Weights of a small transformer language model: rotary positions.
Each number is 128 + 32 x the weight over the matrix's rms, rounded and kept within 0 to 255. Layers, rows and columns count from 0. Numbers have three digits each.

# layer 3 MLP gate, 192x96, rms 0.0872, rows 140-188, columns 0-95
170159096078194161095126110141161091139118139116105106080150101187135073137116098094142122108143139113107091146151073155118111122128065150123097122125138154120070108137112150123152097113101171121096127183161134100119102115139127168162104129156097101146076173147174124155113102190161139117
167094116157098169118154076096141163125120205112098092131107155136133119173089139102150155154140126120136226095085056103140140143084147120109173128136144113140103051148107075116138119138046156106194126088050115121159177127128166211119133142104146102168165180148139138134129139140147134091
140101143123204107161128086203069129119098127156074109129135085054061158095161152135195152155120148042154165064085082111156184122110129208115078134170123121115135096141148171121142115173125133138159099181108128145173099168067114154158097117146081186114226185098207118100126106114123211125
119134073113170144139195144090087100116173169074150115122107109071126088101069165135173073121135174108163180129125070139104142053141132176131166118065099141115169128120080117180128045140140153153125113113117127115074119040107167129175064172121162132108133117161157078115155146163151122153
133130126114093147184075165098148107070159143168104120142172226140124102037088109070092166199102140141148161128094157135159125138101196114067104125139173154084137025153174130143111178172044035152192166137125131143120120191126139154160081183138119094120112111155176124071129101132109129068
120148108171153157179104076119131124118139115101083111109098146071097155099133013088108143154099171178109081078163128164089180138116151129169097135124123186078130175116131143153124146098131159171197152165175168050146129090139162089118110141088133149098103097050175095071129098117134110071
177104133157177110135052115118143103124129121173080093211124146117206133146186102102119136132130147157131140107121103130103143142103072154110065141097092104149133136145167106137122125103119113099104069179123106140104159089103125113185121154078139125160147129094092113141094127096132130101
146154158170147138113142143131146144087097127098099133136111157143053084204125102119125130138095120173140106135154144095169123095119150127084149146138170141163092150197170140125036113131106135076099152080170145163172111147123123139096114171157103095185150135145061141171063078117127113123
079123113097088037160094105218131144104155165153082142143099146099149128144138125110108162122179105120098133138094157110107112112130135042128114065101130133114127117103118142145127098149143163093075109164165118121155131089161157106194122164138085148124146107163170138140137138136141152129
106127157186143151071105136110105108140143127092116128123092079114183045107115147156152128151130131119080127154156135130160151145148105195112147118101181140107114143158161147143130189115110131124128134096096184135150212120151104158116082095099112131151199164168228106155139120198094177122
129115154142113135105129132104131154095141192119075124128161131124159138084111115148175118077122171135161127099154116112126126111148113120157160172163150129093179102139140144101155119123169141171137112147093086114132188167135134106114115136092135112090142124122170198100123142147114151106
136140122095071113185142180123194137105172169163122107116095194066090145112154112110096156137113100165094201102113155089123108052120156130167107167156134172094118178149114134131151129078109171132119136175186140165183115153113163084102108130093093157179138048085120121129130111127104147159
119118141159128081139061153139140139192137132103125090129098192162089113097123132113136135124146102138164127125114117175101047105114142087093109113124185125146100178168179137108052159118081138166112109108142122132142140129130133152118097148156137147143109111136132137105092101075092116165
122194113070118146170112143169134135089140119155189167120177129166074064122155134126129175145121126146075154139130096083130149142092134149154105035090153136123135128171183094152076164160094196189166126133119124110159106121178150100110143134150077117073142117181096121131119072171118156084
179083141090117107175108144160140140146107148142110119150138124078146145115091032097108138164157154177095142123124167137147108071108109134131146123128161168163130109123118132102084141144147134154150158179144116199186139120130101143110105104133096152134139080127123063176106152134186129141
181129140118138105194093157139131177154141166088093084122122118169167151163165101050137155132135134144145132072101120164124114084112105166152132160141126146096117119120145121162161128194136158182188142134082123171159153089140046138090071117113098119132170069158072138054100032138153124079
140181112108147123065122149115090118092111143112098148145107110189166092130135134116121133180104097095124118102142125091143065149083094106074131065130121123102111141151165112181086084101118164144200057141089190134128162188160106097160108067125103129143190150124108149094108167164139142139
125139111148152163112154142093161126135177130120104119108087131104110102093144106183125111133193117160092116107153117105183146134090099207124089123160105120114162133112116120147149129104100109103148181092150158185139102122126099163101096085056081068132151166195099166127164104106148161091
133122140140104095194079135134146182123147128129123143161116136138136161113120123117132174184107092147124102136122160098154126115072160132087119146127153187115111137128135158136105120086092138095195064164123122141147152138137112157143108132166086115140157124111114119134121141106168098107
173188139176149086175066131141095137148110158124088226145063173128132124084151102144139099076106141109098126101167130102141123136161101145079071122101155155197103121146136112119071132140125138117075117182101126166105084136137120133164117158255168169130098121103116078145130079141146103102
152152099155183102169100101190101089123162103134149148115099171209108140085145154092180091126105170160158173120102122167095122120103079081066132136115174113148072117190137147163123144069144134096140127178127177127164163135153105139188148161128157140111103120155113126114142089108166067146
161149149131089153097149121106151150075133120118074083115145148142135130120136128136149114129164154116103162100158125107149093134149126158099100094149165081146145138163096174142136110167151088077111120096092120160141133115117110158118115112158130106125126099133151133129183107118138201118
148171130188116107139129150124105153161160131103129074135206133124110116129145097134140069104102105142110064148164091066115080106144089112105151144098145121173088204152121109106110208095095128151130145151187121137168207122177155162082123171169071095121100110077122132042086086143127078095
124132188097152148095126114160154076131150096142094110147110167087106100118102102133139162131134128103111108114107111126124140099112165077107095144127145065132074143165146150140128228092081142207134123158110134122153102144114186114124117146184154171140083121128084117145110079160107118132
187154079091168137151090137090120130116141076156058172075119136091104084140135089096165141118120159115076109108131100143101180091171118152154088111090137148156076029133148152179144186097131148129104129114132092136130193117131161166133157151137136064111112106216066092157196048144146128157
161161141101059109195142213067091103205095145131123089084123171080098121121118132063177155150066151161109127083157097096110150110142114163062124084119150168105113174119157142172116148137133101146146179139098121150115127113203141092173123161125102207147154072131103103083071141126151159133
092131096122125130151157189087113171143150112101069131103157171159068178113121096174174072142125190110143131098146185074187139110091157149167187135143134058046084147190102097108048087092056109135182098122203139136145129109093123148163123125156104159157161182138164164121113136156184099127
150150135082133185087146167125160133095093128123117109151107169110148094171127153141114149154112092095177107119143150130159139144120093090170115168110125090138163111132139167133162135101102128128134098115088110117117146132097150109137099123154084091130128085108105062198128148087079140090
107075122136132122163128173162117151196087113117115166124059165148047162137109122102155097125130148149129117115160201175165116114158136138081121106110092149053123116142173112129073104106133106108111117124069086180200122138168127124132135193202166084165192149089085142137107153127152138105
124131085100083145121102121126061149147104139056104129145105124128113140107183152135094192140116156127098136138095078148131155103144164089105098113049092155140106111078165175132120158155051124147127131118143138099087111148082136157164161170205151111120116143156160133110132102137157123078
117133158102129122112138145116131116097082191145062075131185142110085025085125128158104162183096135050147150088145082117189152113073130215158143119125127089021113165125170100137158125059121136123190129152109119162107112133064139194157116155141104108116103167109150096089120147146120141129
099086126090141183207108091159130118154175125094099096097114128121141145141172124175168119127172138180108117081103112149184150103151107147091079164100230175149119077109067145184126191141107043142150159091108079170105085079151139134109062093125113102117176065197177119093137119149135186133
103110073051101115222117108175120133075163142151063208138102165143121076027175136127133099110219172103056083079143112074165089070112131163117162116197141091110128096217169146159085107114168164134140114135090088174163149133145126165155143211200118150151180165181127133154179107106182070117
087126156145139118172166130097166155118072162089122089136156129084086125109110057112133181176122191128115174155145164122110124163101157151130105132110187109096152145120111157145156131138067135142176155151123167160095131142145135129105108156139060112103119125123120071073115129084161165125
126117125117084123175119109105137128120129094103127111134173107118103119137166168081149120101155111139106091118110112143116132148139115135113153099149186147089108136127136164087107127132157114079106122178112106101114129145165116149105067097108116121096150153130119130120110159101097140157
151173076104127136161127203088172164113087105112153178142138110060116074117136135120087082129147130105174118056118072137177153168065143133153116074108114154129114154116103147146164116104095131085132124116113146112125197102167049093152132110144087112116137139153086130104108098160119129144
083144158151124169141135146146091169126151150114117149139138140107132137144032173117136119116135145143129169147078086074148159127119130158064130126057135166094151114148167064171144167096054126174082095097148167136118246097186147186151119178132089107137115077117114127072197140091118147144
118145134129132137155182095145129099154136075111120175076135136155120142116123176140122103113153134086111152113129119117123112126178091072118120116140179139118094126112103181118099156125123160112156140082102143140127106162198145144126084163189096134155143139100123137160109130148141135155
115081149118080117128145152086174148131129185114061061095144133112048123127093098157116093166149168152089059082070116047158056140111144142065122158112152173097104129160106148196124112147151106058108123108148108126111107085104129162207068100113131121146136101152111165099151158080140178129
134112180192148078163097177152075134127165125157072125164126179167091145145082039116143069146118154157058113132148164103109119102067101149085130124141171106115187064161080108131151069167047088143117122131179108172114239100219181157091103168168118159119159085072117075058170172094124065070
114128162106160105106105089169107145148058174123098114118105104127136200100126127092139148131199101162170104105112181072127139075218186117139111121134125106108129067128147161120154128127152127132164179120121090114095134155080076158135087160142149089116150100121107118133081169172120126082
151154138019077137153124084154083133182119150076169099073166098130171147111137160069179199203095137144000084107099126153101172143098053172147089123127176117198130146142114144141139090158127145180181083152090152122170105094117194130114166119130155217107110103148116096129135066178173159162
126170122155133151156147115131125154118178092094129093147127144200142132117131110182148117111119096129135169090122145090195099144117134095125118136151125181139094149162102072165132157131048154161151067085130132132097100157121161123099111097152109131115138194156149158113103112208105103183
092152146111136178164138191153133137169151126148065138078114104135128168095160169100145128165138098108149148097097177171097109047125124120094138084091165126081134164148159151158098150135187121204101110168181171114125157148133073090123130178111162152083214092111096124159144113080190171106
097155098129146151103124116094130112069111154147124096103133136117116104162129147156153128139109145059121103122149109147110119148167194092148147107145111071129098123131078184154146130103145153110152130084105102105149125133107126130137148130097181090171072114140167123144130141141126134172
156092126124133104113111101171094136157110113136131065130131163115140095141183088127137118136144129118107108132077127148069134136152142141173122150123137112165078117155139146081157131066133142117153161158155133106122138108140140168168104131115156150086138117157125149088141159140104086182
161127129170129132138079113149125177092159105095133153139115141104097151126106145098124140169092102143149142167118087120121148117088059140161116106113136169111071136105119109066111137139092116108133138114137125103132159125133152143193090158149116153085116153154151160104120141114181128116
125104188108157113121105137171147117115141186132077136176129165145150175100097091063150191140046112202077164122154110106090088092128105088135166115145111098055126123190167149159112029132103120164178154131106140096151134065159118213084147171159118095162138142093157117106145119134111131066
131159123068081103126141145117168112130119132129134085091172096131088114080177092114152186108122108135123088098104113152160157131103149132135105203136157112099101130116119156124175109075101105146098111153136134150093163159122120112174157107126146128133142101133054155137172145131121195177
# layer 3 MLP up, 192x96, rms 0.0789, rows 140-187, columns 0-95
114122127097142143159156049125084139130060116135134154143089154148143158130094126130149149151135169132148084139171147142186204133166204156097154118140144081138140152109168187108110145148134133106177141136179167065177134098081133182135100099153122109163146162138165099118148160143143139073
104173043124184103115159135106120082102188126128166168116075151193156120156088165166140102149113156124177180125131197117155143113139165132090071107128132109099145160152137133145070151201120120144112134054154153121176051168132147148126089178152117103120147138130175113167175127177126157127
083131135143103173158072158098131076188182146063195130083151165169169111125110155084105129131086149168146100183083127064113139165108169069119160099160125168095122160110087054102137073077099170120176096179155134130144089052210156075117168187108181125142090118138142094191088153169122115093
094163124098155111172119104137146134105119140104150126116105085142218160161103143093156168123127120101104120126125139203070120098193180126171181086148147119144140153109124116128151174139068078179092146114162125106152137083126102072132194128124043096121155124111113146129108102155142059135
149137192144106120133099200115142082162127129098114128118131148100135153152068097109120147144070134208159152107132113149109099148111105138123094137105128164095128187149199156127152077156138148149151135135098095156125107094135091108086139105112121196115152082132134042139093225136129163155
187144135131108137152152074096161149122106160157145087091064146182135126178107167140070171121176180144107139134169108136164094085089133147162049099109154138199138077128078153112127094148124143124130152109139066156085183083111159107154026095135152109123091104098104110185044143149163144188
076154153184165113095094150136121095089099154115156128107102099107128131126195122131148121114188151033139110155150147069115073162152142103154144125119117128140119129097173177118118112136094081139143139107151091147113103127176138047165131076183125138179136162102108157120115050117123165124
205155137123111123124136108100107124121094130099142132120104177150149128191155142128124222129182098105147113200125102170053163130135181166177125127215117106135186132128088124172135122158140122143091077116144131101091164198102157143050136034104139163084079080144119103136098111124131111088
125165046122109104152161147108206103127105123142118156172131105168168127106159108143109152130146082147141126151177142097196101112111083135127178123148090061093094129099055118124165101118130183159137108166123071157080114157188169098122138154092067182145095153140104111177160089142134130147
106098102166107114113123125140185155097158142101083111072133135138177078143106103094138119150170168131130095127157080124116088163080136172106138108105188077132127122171122148160142134160176110131124180146122099136153168061153127196146180137129108159164137161084066160135206138149158094141
122152112105101146134092150109120158160100088190121116135076054145092183115155157124148102148154063092140201135101154102121149164162093127100126184139152106114100177158085122130154148119119128110094134125081187119152103185125093136174088176097097153099111123122099121131142159116131098118
149107105161163095152136163160095165035064151120158164113128151084116147155107135148112161123122111108130088187110140127074187111171188156112124105144146200143189155139128110130151098185101154127140047116142157111092150071158115112116143128121159073147113149134067105116110166144111167075
139124142119121187080155147107096136115093108117103177060129189093111119109137148171160064087160062092130063128091093123143077123160102149113155121164136103148107190196099141158147098074176160084111115145102125143095090132141075100166139099094156175182161138149188122161147145106069119162
127118100138161106123086142110136152165181110118095137127149056100124174139119172162141075102121128117132136121132096145170145089133086132056132109117123120134098125166063126146141115161159081072100178163146209145101126090119149186131097097158119184118163148078133090135163131112091116126
082161101118154179089114125110137118103095124156175139202117139133057088107095110148124127127140190092113079138163101120123133144140165141128101196089087122145109112104098145148156139131080177114116166122107078119129120166095139132132125080160110065127078089151167154144116127202106069177
099123139112125198067117142138104095183117171097125110077108136092150139139146110134155101125118146113136133047115073171103138103180125150075138130104113183159149104174086135124114163155130200156133145148141139215161070096107148111136128146121181052140141154110107126136095142109104091177
196141083126140102188103153143191164172176113104079163111099169131057137090144090140118143121153133131072157118110110120080161118090102152078103194142179172133104105180151147097127147121117104137152136138093136160110124088138163188138112189163112110126143091160091100129173086096150118117
136167158139126108101100154090132132137117117128179100105137130143078142176196120179094148098122120131149121081111096133116151127147091152163087165189158080123106074154133097113137130120143127127118108118117085059028108114152137182136161138135130137098112110161076153081144052146136056141
030081177149128147120140120133139162060134123114143126135142101081144157160132150112094106130086098159174132169130170132112128163128103087146156139163122108161139192053095115107134166125133087087077102087095137115111164141113114156182137160127136135139116152067127186143130151095071124170
116104151122130150151085161099128133153084150179135141105177078066095108157074130096131065130131158131176110098180100209104141145088091089166110104101203167072142056145126131105138176093105089166088104143106192171181115161146144094100077100131064139136120117101181088096135092134141130137
170125096089190126158118115165150090183132103105161175160133084139176109135153162131152123067135147147162127080099078174107149125129094122136173133121137114088067144132155158138141070105167161073145106151137147150110224067157111065186115123150126115151135165178114050209136151206127171189
116099168175131175139204123119107134138172163127167138160121147103050122102130095195072130072150129156190150120129100120147071119142096103116173104149194134161162126111091120137138163160102175111130059122198100152136145118124119151117127102129133158173124123166122131099126179110139123095
107106152157142137154176113176183077079172168092076135153151114191130072104116122163187089145144164148116226145151146164127160102150111132124147120120176156078119124146177183108098124116098150169066113114132148100139148128143120081074093115132140113163095167132147117125121099112101119186
184132185129073186134109142156081136049139115089142153140121127143180141209156150117073077114149103076106098141106106112129177101097146125085090101097084077133124127154105097107102138099132124193138108122119126132115090124166159155128130131095106179106124164160089123141122084139113110117
131085214211170122095088102109157065158146139134187077135112145143110126144115090098129080120054159149113081135150158096118139081182169127157128145168104144147190129132167108128192125106099157104126158067126119140080089152154184164147129113141079150108101194148140144171120140150059225144
134136122100157101144116124135162108141189142076126202117123050146127115096183099127079094122165117106104098109139130157151103111134105123098093156100099137111088148145126145080121142161134161186116134211123120127108094234095135172130151164121192095069084167098133138127131130102176099092
078111194086101139097137100134112156074107104093149106131181116093139144148116204158169109092138087129132125114107128122118155189132111112056061163075122198115125111119088135148148152090117082079148079142136131120169150109072094143116178044178136145172203178165119125106146235085111099141
130116099103115143120082136131112101151109124093134157119157114129102092124117133156143178127143090096098153123098108080130152100146070171135125120089147123149076154120167128119126183098103135089193146159182191066136146101093077119113156140073185181100132172155119139113147098142182137089
124176184065138121062100126057102097063138121104157164136095109090154088166129082153112170111158108066112129079105153089128149141157167133145115147154149136115110135129135125121135145030110100121163140149135108120154107118073119160148116135100189195129126132167153143114136085111162106154
188129098155144111149105145109156155130130160158056113128075103135129183125124148079077121129139098126079093149193127099159148066122067175093148138140114128141126103110134146143107069113138118134079153131094161191163091175119079156141076128071134081149101141127126104189101159130177118139
149131131111133143171127107091104206119180113136199184130182128083127108155126155131141130112187139146131096140184127143155096139084145038130191123098136099152141098175096130142094142150156124130145130138118130136195169184149111130156152125135105097203095124169115132148124149139104172122
144183171180090111183109142142136172119154078126147151106158175154092125122066136136016106103075109106118117128151132126113070109080132116125162165104115117053142130178146098126058085096097091144093162089141181096154196162110140131127143211121154193153090154138094140127138121089114123110
116154155168015153121167143085139157120106155070073143147113085192081125111074123115138140130137107112189135071145195178175147178152121104111141113097135101145114133123153159107084114145108126116130144123166123122100111130154118120139162105128207144032103171099149140072105201082093106136
168092144023095128131148084135078080067129106135132141136138127114097047149114138096158086122171092104047174153124093145103124125107105154091139137140109101133133129148125110126165096120118142145153137146040102146147101148158118119125164134144136138158070141155095051201105211114141160134
120128152076104063108175168123165102179110152140149162139153104091142112115145132046063083157120096157135173134120159095161135128176128178122122123145090173113127138074128144146156133148150129112110156144105133150146066110121096145144121061123178131063147137112125152087135185125139173160
148183127123194106180124129115111089120091150153155135162142144168128111139168130147101082129105177086102132102138112165103162119082121132126154053090153093107109163102047085117125151119106135123107089096082102121223182133153126092129109126131045102103152118156149103126149026187151119175
126122123114141123122104144122136115121167120092144177203091128145119080138159160163174054102169124104122229196162083109101068116127071112147097154157138127161167108153112144135151081116169159136088165106117115200118098088113110151112109078146113102127100124171097159138179142127175127101
136183132102142143158100108151161118132122080107028117119103167101142148075145128086079161147134119142096140112096115140091159126172160099120100198140054175155081105145140191128143127103103078103125116139083193110122124121087100157166152187153166104086085184160157123153115129150158130149
059125121139084120106114125130125168153099150094145177215132139083153110104103079075136122129176099129157134088166089106143176065118158092046116156126162141091100138118049109105126099180098142155095150145083132082165145104169139081187140114150172123144045145131110116167108118177076150104
109113141115157179093084066164119087143156099121089109149108063141208173118125121142093113119186131152127116127090122103127126147120107102156124133127124120141078232103125147147129113109132134162162120121123142136179089102102218157148130172098135092087141124077127119183064096141118175066
097140139125130156146139069112089160175142108113094162094055109112085112172137165167154144095155191080120175074124121113139180141134163160090104099083166112102169105139149107142119120191175157155168152124124100165137171140126133156181115113161121080135136181141107161136104144224096151086
156094091132147112082118139137113118121098145163128139057173109093165050092121145105152093130121150083133097133127136178140212095099209106200185126096076135103100088123107145101019087131068090093069152134163154150138125184153066112135158100182116111178099145164144162170143126141146170149
129117122158117152116173121100143177108138140132080064076140101163109127096097153175113127125059127108139115151125111147137068096144162107107107199151166107119151217138110130151099100185172095110133134080089108148146148080109192126182060135115146144156174141161130111103149111066075100084
139161093144193134173078126179120076154081124152173146144206104111186126145115170023114140116126128139091101148151119162089110204110062154098115153084131182108097114123155117117194106152096113134162088149081079137135079143144180124149168104132065148062076106128119094092134114164093145162
127141173146135075167080197140141130141105180140124144134153144101153145121138126100133133124143126123106105107141137104109104132166148166118165047180067097116124133134150147121136154177127143153104152166131103086148125181135095086121147135160150102069185126138098093138100151066182167127
060166132107097111105074144145171176120108114129077144171126141149125135154128098151103138119114037194120111125131134121122132134145139144103136159178077076124185197119131119161140103077114096135091166188149110103120139120106130093081122137065070109096124083051099062145141083126125076108
191143118137141085142127153207107134153157138108128202122148115102121124153159131127121088152117103097120128183228114169111165156112132162100182113078084129111128086121109098118136142136131133125122197060126164146120077145132160194076090130132146120106147169120126091055149103134121102097
152119125123176111151146129063123126174077126093187102106141130124151137152060184087115159159084100105124109129173098057119129140102114113122133154085149146198101160171158070077125146183068098127129101090104177153105141144078133105144137131082121113167135121140071095067168059145103140112
# layer 3 MLP down (transposed), 192x96, rms 0.0753, rows 140-187, columns 0-95
140112144072110146144120130172134101137116128161088109087099189179185153119141138100140175154100122134085146102133123076141185174158130141130157113081216177152103136163172173126118159139103138114095136135144127111097107128170086153126177154107116106114108124111121080096188167173143169174
105126129134129197102166155128139167147165115137098129177140133154189141105123101169163126104170136113106094122153122212157075159176163131072160113108145075109139057142134085160127089059097137105186133174101146102115114150138216147112101104151126133137140168115114161134083088206102148144
127166154076145134132110178084170144135053121101130125161150090137215110165096149141129105152157140130097090139098121135099147117145105108142127085109137129075133124109240089215128115161166087110134142065109097116158062127204088139039131164131130107153116108104118133091084187161118080103
105122158158147137145110085120155111163112145209156117107112131110082119186145153113088161200093090125180132068121146100133173140099090073107089140139131180128156151118066143175109159128088134080124164105086125110150077114148153123143132149075135112094124166126142080098115130173063119070
158111153145114152105191113150099143083107153134201168127159117116173073093135087084176133145105068171204131070172122139086129086115101151112101177103184127132129075127109118146184105148166136128137144105085141148116184114131125156160115140149069122166120102171130110053090142117124177129
101075137161103153122170106112156170138093107139185162079172078123179091186141109137163132144093079161132070154146064120090109145177087096089105117151151082146075173102105064186116186091171085192081132113129113130135172105152131129066095074099162134126120132199060150095104212116126082115
209124151109118110156144135164175149169121115158139132101143166145152099076118168101196113150139111127157109115131134184078143087199126144147139219104102123125153082110067171127169124149110155121088140169122144099121123141078164170119138126086127116114145122113158145168133149133141097142
149057116156081120084179160149098104132162147118168186193147169172075142095139150186090160209101093158144101083132100169116088107145111155141139096127123073123119140108106159116112180137081149107062152130163088137128109125140092096154141129143096178163168117147139129120140089123082083152
135153140122101094155112138130134116164179111158163118123127165105131140152172117164098076112128065149111102120133126115124129093132149067085135158089165131070093144137105192124153133143131245085150184132149077158162113107179043139081150146088115182135125162156136128141128075177179118199
176097145121154119121110109112160153134095129136095082080158033092116116155107135111188078138104105141139099134119170163089114154192156073134133163075127118144065141151108137077172121117145118093090157099123172095134150152195069191096161125130116103076138166063092107119142129115072178115
062155109143177148112145147129137100108131169124149170163131121126181104161106090182125155129097179127120104118107184097141142116152148101167129131156109110096138134094103095160057130173110137245131124203132119151080194154100171115120162119136148155097139145120121123097106120075119169085
101164131170101153078129129117161157118133050093063172125160106117187116137080086046137109051139117136093086147088159139151105095155121101128190126186187158169118155149139089108111129138153046086135139143122127121106101124119212154126140120116165094152106115151121097152137152105127095140
132071117192161132110112150136174089110121060129095096205133060151145122141156150091134116064129087070176104173166128155139141139171135135072110105140135148116148110141150150089134140111109064145150105141127077101040140112136140154106096104136153183120101075116085105081139117117062108163
100146094144075116126169106120159178148141219121088087124115141121164153152126067129151096090107090141172100129132139166158099104171154120189132162116137192140137145091130097204137144099085115057131085135174128114114122135115116110095138085134160111113134132121107089138119141175120099129
111167075132110101143084126125148122144105141115088184110177115112126161109151146073068099151136064132121131094133114106092131133131113148134107165141171142120083063085139188135152146146064165079136157092117108139172117127124132121113134198134139093151145106140085088136082132170121122165
177168087100101080134153169126111137151134128113124118103118196100087176119115130096162149174135122142143135090145101133087101143133161117151127184172076175120120079093151203119127209108160154064113143105140124154145132135134130115141180164106086124119212178170133165114095115182136156113
116098081132088152145095119116121148094132142066088172169168133202138146074131071119151108152123081142124121092040168118136094152098100134128158131151139126086113161168145116204146079131130121116141120148061146136110182113114157141152099117177141167122119084131079080142086089148178111110
154155094077104115191134136152064133127099154117154091114146180157090130138098095135087159164094158093085146121182121021156173094107184138132110126157123096085120133110116173091128130156111163161131119159129085149109080111096158154119102119078121141131114127122158071160106160170135101096
121167136165160152104200125075139099099166162122127107111129085100130127175100139161109150086106110146111144131185125128148118132150116093121135130108126102141169104106116110032194150140178076096119133160128129054148112109087144116097140106136197149085126141085145132122105141122087098104
161102076118184125130109193148163099093189074152163099163125137044129158065096129080092116103113115162111109144119146117118100100161131105102122134136148138105158104110151134205173162149121129064177096167141096108104183118106140149077146115134191094152088181080134178182108050169121123098
144111121191183100093102100109176081114154056161163091122124117145131141180131132130142124049124148156176134160131122215145129151142110106096143142142155157098072098139092140131098148090170121131124191115097141147109118137170134139159086123081117084144116202172123133119124158124130162130
113138123115161154111121138131195120145121161108177145115115213108118118134048130190065144119094116123149109157112153102114151116124138170163103128194107114127126113127160072159095174151151118180085103178164100162153085121145099091120119118085139169175085192120146102100106133068097094085
134088111160118148133151069170097097189111150114094167182132126140128171132084136195120157191120133086108136122147091116176095085116111120149150120063159089099074133122191090184128127132120145054126079125128074206109162154078124131118156133113132162146113194095096117139119120119117119125
172065072143115157102128067093134116173113094117157125179094191150087119123116109078155122057101100082114157169147135064057100127059161114094135155131096136158132175134139116085147155169154137124126160150113149107175071138134156107180170150115157136119103096122132166148129097134171132127
129083068098149111175124169104111089129090152144093151073055135170094036187112116144135091100102121087125070155149124077091104109141146108118107135165053122176098106071149125080191178119144133182120120122167134118122097141136128145111151116130094153127143204088108134135113124131076165152
135128098116111126133143131175107135162154171124127153145136104130079143107168124168131204139112194118164198095112158082151070069092139067076149195065083145096088098073104163137138114127127114104108148125133113140141098142108127091111173134143098152155230164111143152161059067143179146092
106141167137151131130186120128054105149073181153209073196143096121139065128092172129184091155099116101126128167071084177096183105149096100187078131137179160142137081143138164159121164149121159127097193123058151118114090083137168104172125072123174129123136114102099133134125095145063136099
127113111117165142122155153162130063147152140208139118167109176148089115097133152119182139165152161078105111131142163098143178103085096115125120139115125167088129103127116201109055145066111113144141101142124104155148124132130100139113128085132075121176179102167175118169147112137143157118
131126118167125160137105103164126158088107096102100103224131111042081144106155148118135116125114114119200147152046110156131125138134153158173141103128175127119081136170130157131127115213180117134149088142175157130094142173082134123122134170175130128113139116177088161112113110149149092125
112129187150088119079107145130212080161095121097083172151099086119144133167150173143068099108123127103182117082147148131145180105140154144123109172145090086107115151109117181162099180144079168124165121136138134145164082088082135167154166225142098146105125139160148089081173167125098126096
083137157177112124111124111146132117169150150165073172076151082146086157122137107174118112125145120099146088149143071114127120151156123175141097163130176131141141147097116133153142128128041109118003080130108142119163058067108153158102137152087134144114173119127105096121116142172124093121
094144180110127107089122175067170135124159195088061132139089105073180119141126207139157165147129143215188099177153176092104108120109151105184095071094133107154151133104133117151095091152196163145154081110151103108137110177132087127142169118131100065096088167129070079148117149161080103126
138106107143173110091136195094133107112090158107146100127115165088104099163109202113149121140132157110071116203147179160108143094121075151139151090119089140155150141139069034147130123175127100151117099192173146169038101165121167126128169075114143134148108094090107124136127137110062068111
135129086133111131130140129132177154140130078163141158098157150141063111121164109115107192139070144095201120099138151121124095223164110118151116146152157153102112095100170183153169168095106145063141145082134132116166125131131069130115139192135054183101125116140136112103103116156162130139
120132149148139117134137195174130111129130188107123160103071181162132141077109124134106187143152220109099162164139144079170120086091118158186123157147080134117115108126116068116133107113096147156154103146095120169147164138067150081157141107192161138158139089156137113134105095112138162066
120176117142121097129126109114155107141088101089086133135190146131098131128145103107057167111044136130180118069035129162068125108113146137087159111088137148088080107114117174117147110108150103104110127163103097128077186137102089113149079144103040136104090161119133130092101161174129086166
134177046134138102151159141110102136169138117163103127076099161158136118045151134144092147128151167117140156115092113139162153126124137133125094200110111093110085100216162141188122134108050198151115150161166183130122149095122097123125104127173123120150113142055162155174139052134191156113
106153103124142139115150094148155114116169073127060106135122114135164145155152137057116094123104087130126174163132179171122120153124094114079124179104106165136166154147083232114098124081150147130135158104127148103105171164115096126127180124098159170139080195146153186184134146159121068216
060125104106135148062124135113161164110135110150123174124069095182187117121150134103112099119157140118110118163155198137075166094201013144174124130111180125131125147114135138106097174079184128096097155088169152142187161163164116073118167102130178058141159101202103138095158149090166122175
131167133134141093139146124057103126115137069127135111182151105153081107115142145096105125128124113222122158179181182108080153145087139082121130099185114125163172129074179072127156055141174105208153126115127156126140115120151124168169062097113121152159071080119091085123123109113129138087
152115116160154160152103167136104181093107138146114116140170123165130098120192167159192122160137100132096130112173082157124090142203145150107155132188179161178159167105102176122090094128152110120158153108190106080100061095130168168122136103065132128146145055093145187142140127131132130152
072143121163146165149214076205139125147123128129123088126148115090175099156190089140181135077128138120166112091208128119126153204150117057139155087132081124143142147107127035125120111168162027190180163142112193114085107133085177083146107140103162106124122060089151118135177207119096144111
159113048177134065084105208105131139162125127115187157148099105175128132118170108118100164135126175123084060155141095142094147097086096100098095050156083157084172133138139067147105158091141147115121157155161124078153141106117075114120133129130142162165047096095127109133110095125151086092
131163136133100109162146151163085106117108087094150121088135146137061110086129103124136177166206159109207135151103156045136076192085091181135084094193110176132127088092139113093135085135132127118160109055096151104193178137063201126163108125182130146155096080138172099107114078145090114122
109128132099131098142133120073092094124178026120150121118146135142123121117171126077102093152114134097148120124144127143112121174138100089115096140131166170107079167145074155090134134064176128093109147141117120073080160123145120158112131105115097187072117115125144085145127139156139100166
056191112095118179154157130137137148122113189124118122095098148161147089070135081148136110147143169108158137137110135044173169126155182133096137166089070033137067094124164105153108076104089170145152144147176110120159131087142142105100094116134076155083150098158132150110153147126171152116
127130139133129151172111203122149133113169129123130138146083130162113151102115111175107141088162159173108149154130177101087152048119146139149133156166122109133158113140134102092085072170054151160164103180117122137141170105093142130181169118191099099138124119125177141139108082116124198062
054122106172119131167127128143099104106113089110163096166150084116155062127119108153075162122095091114103127125132162106145108195202129129103135121113147086164117131146096094170152130137131085214104106170122124110069170123133151106171121085121130147099091135087111101098191145115035091158